config = dict(
    qk_norm=True,
    weight_decay=0.015,
    warmup_steps=0,
    z_loss=1e-05,
)
Each number is 200 + 30 x the weight over its row's rms, rounded and kept within 0 to 999. Layers, rows and columns count from 0. The size before them is the row's rms in percent of the matrix's.

# gate: layer 9 MLP gate, 448x192, rms 0.265, rows 427-447, columns 96-127
# up: layer 9 MLP up, 448x192, rms 0.288, rows 427-447, columns 96-127
# down: layer 9 MLP down (transposed), 448x192, rms 0.117, rows 427-447, columns 96-127
gate427,103,234,215,213,210,155,211,181,227,190,197,232,229,162,114,178,164,229,203,196,232,163,205,172,237,255,180,235,232,141,227,175,221
up427,100,235,162,247,207,225,198,199,163,181,192,206,198,185,182,229,215,219,190,226,210,196,205,176,206,168,191,196,230,171,256,168,220
down427,095,213,260,175,196,179,143,239,192,216,177,246,162,223,190,193,199,329,201,211,229,180,176,188,234,243,207,158,184,152,138,186,160
gate428,100,187,176,173,184,178,162,218,209,217,212,221,202,240,192,180,200,157,198,119,161,208,177,170,177,216,188,145,215,224,178,237,234
up428,101,188,251,259,154,211,180,202,181,138,197,206,175,193,181,177,210,183,186,216,255,153,213,191,197,188,215,194,188,190,203,167,213
down428,105,156,229,166,218,196,185,189,220,172,211,180,149,187,190,156,236,185,235,259,213,154,183,196,205,185,274,204,203,171,179,245,236
gate429,105,216,156,147,193,183,222,133,214,214,206,194,227,204,247,176,232,211,185,257,209,185,210,178,183,172,216,180,237,185,152,210,151
up429,100,175,132,175,198,210,173,207,165,216,183,199,222,155,220,220,208,193,231,204,205,231,214,224,230,235,247,180,236,161,183,196,223
down429,095,136,251,241,177,175,204,163,224,204,206,192,210,186,215,266,177,133,197,181,210,182,169,217,146,208,200,182,205,197,258,202,197
gate430,104,202,91,127,187,190,165,209,206,206,181,201,223,187,191,248,220,206,212,244,172,172,242,209,209,281,214,243,221,142,194,177,246
up430,096,231,202,169,166,237,206,197,177,195,224,184,222,166,210,154,170,232,244,206,201,222,201,188,209,187,186,181,207,220,201,226,215
down430,095,177,196,210,230,206,200,163,196,161,158,197,226,205,224,184,181,124,226,192,226,219,207,227,225,150,140,187,197,184,189,243,181
gate431,092,228,216,185,295,148,153,200,220,181,263,190,262,206,212,209,196,176,166,168,171,224,194,160,214,173,212,148,226,197,174,193,194
up431,090,188,204,187,145,193,218,207,189,134,182,169,173,185,139,186,200,243,174,231,170,223,189,130,147,243,234,220,202,192,222,192,241
down431,093,216,305,196,225,206,165,179,174,200,238,209,241,204,231,175,192,234,171,153,188,161,129,163,182,165,203,175,238,216,181,178,180
gate432,099,220,201,198,240,202,155,201,196,164,175,169,186,226,215,182,186,199,187,204,207,174,227,178,236,223,160,207,159,193,194,185,171
up432,101,203,160,199,207,208,245,179,213,196,178,190,231,188,210,211,151,256,185,179,197,217,263,188,230,178,260,245,192,170,238,233,255
down432,101,167,242,154,208,224,188,200,235,214,189,184,132,201,195,188,134,226,166,210,201,143,215,174,162,173,160,212,253,225,181,150,256
gate433,103,237,184,241,199,192,217,220,187,180,184,219,217,238,207,199,217,214,198,168,180,228,242,217,160,198,230,245,203,219,206,160,216
up433,110,180,219,173,185,219,164,237,279,203,219,188,210,182,194,200,184,224,196,210,211,173,229,210,254,190,211,202,214,226,142,163,174
down433,105,187,200,261,216,216,206,225,217,163,183,243,260,143,196,214,190,208,173,164,233,161,179,212,174,225,198,221,216,188,220,181,234
gate434,106,222,214,202,198,196,168,180,194,226,151,199,188,250,251,204,201,170,194,202,188,162,194,221,202,186,162,231,230,185,206,244,137
up434,096,191,176,199,208,198,189,157,267,186,189,221,175,185,195,227,179,222,208,203,271,158,185,248,186,232,200,148,176,219,255,148,219
down434,095,164,215,166,239,200,192,202,227,243,201,166,164,165,232,230,194,245,192,230,248,216,219,163,194,199,167,175,185,190,182,188,199
gate435,105,235,187,207,189,191,178,237,178,185,192,194,192,216,183,166,221,241,191,218,211,212,203,231,216,241,262,152,149,196,191,209,215
up435,111,241,184,200,161,134,168,161,221,168,178,220,180,152,226,256,210,180,203,228,176,159,240,197,150,177,271,195,237,260,129,267,222
down435,110,246,227,215,207,183,152,261,220,184,176,279,148,209,208,253,178,228,193,180,219,180,185,220,232,171,188,209,200,210,184,190,182
gate436,092,213,164,205,219,197,180,196,171,153,173,153,185,236,166,200,209,265,193,232,206,196,211,219,220,204,152,275,214,188,198,225,270
up436,098,212,225,236,237,188,177,157,249,211,199,191,236,210,183,175,201,192,169,222,239,255,190,196,191,271,151,220,175,214,166,190,201
down436,108,183,139,183,176,196,198,205,204,200,181,239,158,213,201,201,241,200,229,151,132,229,150,191,178,245,191,219,243,141,207,196,259
gate437,096,205,225,200,209,188,186,171,236,157,137,200,158,200,190,185,218,220,167,165,193,229,237,165,220,273,172,182,185,259,211,185,149
up437,099,226,200,154,205,235,229,125,200,207,146,204,248,141,198,185,169,198,180,208,182,178,211,160,212,210,238,216,242,235,205,229,207
down437,104,249,192,178,163,152,219,157,202,149,230,176,226,219,221,218,166,237,222,182,192,212,205,164,198,213,225,203,202,208,225,261,203
gate438,096,167,156,161,144,176,191,191,185,224,153,241,199,267,242,241,192,237,162,178,182,159,262,152,166,222,175,208,192,206,219,149,159
up438,099,216,181,233,142,174,233,174,193,188,244,216,183,180,246,144,238,209,161,227,173,229,256,157,133,188,207,250,184,233,193,183,187
down438,100,184,265,136,246,180,199,168,194,169,199,154,190,225,184,226,168,235,200,194,227,197,172,235,206,217,234,241,197,166,207,198,188
gate439,100,201,190,144,198,197,221,270,170,171,159,208,215,178,196,207,194,234,198,211,214,190,223,175,185,235,266,189,146,203,198,165,198
up439,102,237,124,185,231,194,214,136,226,181,212,234,204,210,233,216,150,195,207,172,221,188,220,216,245,204,217,175,207,233,233,209,219
down439,097,164,166,173,286,198,199,219,250,178,214,222,227,204,214,224,197,223,166,203,225,234,226,194,172,211,214,136,203,155,187,204,195
gate440,095,224,192,229,175,219,252,244,149,238,228,197,240,148,206,176,202,163,173,169,176,209,227,179,176,246,198,209,208,164,187,203,202
up440,098,180,207,145,202,201,220,208,183,246,215,191,211,110,181,200,131,206,187,196,223,190,155,189,229,186,215,148,209,240,147,212,195
down440,095,177,199,171,247,213,241,172,179,162,208,149,174,152,252,151,159,175,207,186,149,219,181,172,196,237,220,235,204,158,215,192,214
gate441,103,179,267,157,239,202,157,177,237,204,229,187,190,165,221,176,251,162,193,200,237,198,176,187,213,190,222,171,224,205,191,195,210
up441,104,187,227,180,197,215,206,159,139,156,196,183,240,212,208,242,211,107,192,193,167,180,193,227,207,220,233,200,161,259,182,245,196
down441,106,230,222,256,165,214,187,248,176,218,160,271,219,207,227,255,157,229,218,179,199,183,195,209,207,219,190,203,145,191,164,217,173
gate442,096,196,174,185,207,228,172,232,173,204,218,294,199,250,220,231,159,197,212,216,236,184,252,188,213,171,167,179,177,199,218,184,221
up442,104,186,210,194,214,190,178,184,212,212,211,172,203,211,208,202,209,190,186,140,166,221,206,199,205,210,184,171,234,197,210,190,231
down442,104,196,225,168,217,170,195,206,202,192,210,180,155,226,195,267,165,180,155,176,158,195,205,225,270,187,179,233,122,206,214,178,179
gate443,100,174,185,175,192,253,174,184,187,219,204,203,176,186,165,195,192,167,235,228,224,209,181,159,166,139,239,192,179,181,192,145,197
up443,110,203,223,191,203,180,223,155,202,151,157,160,166,215,203,232,236,174,219,155,160,192,156,246,181,215,216,226,234,173,213,241,232
down443,107,180,240,172,263,213,226,173,166,168,239,219,192,241,160,232,231,243,236,206,179,137,262,160,212,179,202,191,203,167,195,241,193
gate444,106,188,168,161,187,231,220,148,276,186,201,230,243,216,246,218,214,175,178,202,195,161,226,174,147,242,175,248,204,198,176,220,229
up444,105,222,232,195,221,243,159,190,225,152,228,237,168,200,199,193,222,241,200,229,216,147,237,140,153,258,190,226,274,204,142,182,181
down444,103,191,242,193,186,234,149,206,223,141,215,209,169,172,192,175,241,238,201,235,199,189,238,197,258,192,220,171,202,162,224,203,254
gate445,094,151,219,225,206,214,184,203,222,176,236,201,198,160,258,195,169,206,228,161,169,211,270,205,228,167,176,209,205,264,204,220,168
up445,090,213,220,212,170,197,157,153,193,208,239,191,201,197,237,246,166,225,132,200,256,173,121,181,263,205,188,189,129,272,242,235,232
down445,105,163,171,177,189,188,216,146,169,230,207,145,259,214,144,143,203,244,171,198,190,178,185,261,175,166,195,127,183,162,208,210,228
gate446,111,157,216,190,203,264,179,217,217,227,164,185,204,194,196,255,237,129,185,212,178,158,192,185,178,225,185,182,165,233,193,202,191
up446,107,194,175,225,161,213,185,240,148,211,204,172,208,154,240,229,233,190,230,258,210,263,170,223,230,279,221,225,202,204,168,226,216
down446,103,261,216,236,208,164,253,201,165,179,221,256,214,200,198,197,175,145,208,172,175,169,166,191,161,179,243,219,231,252,203,184,220
gate447,096,217,160,188,207,246,206,202,212,255,177,200,223,173,151,215,204,204,207,225,183,200,223,216,196,190,219,197,206,183,170,172,257
up447,092,168,185,202,286,187,136,131,174,150,194,212,183,186,126,202,189,180,199,206,230,212,192,213,218,182,225,199,226,145,164,225,208
down447,092,188,209,194,167,191,189,223,180,169,202,192,170,220,201,214,282,199,169,150,219,161,178,152,210,193,201,231,198,191,195,196,199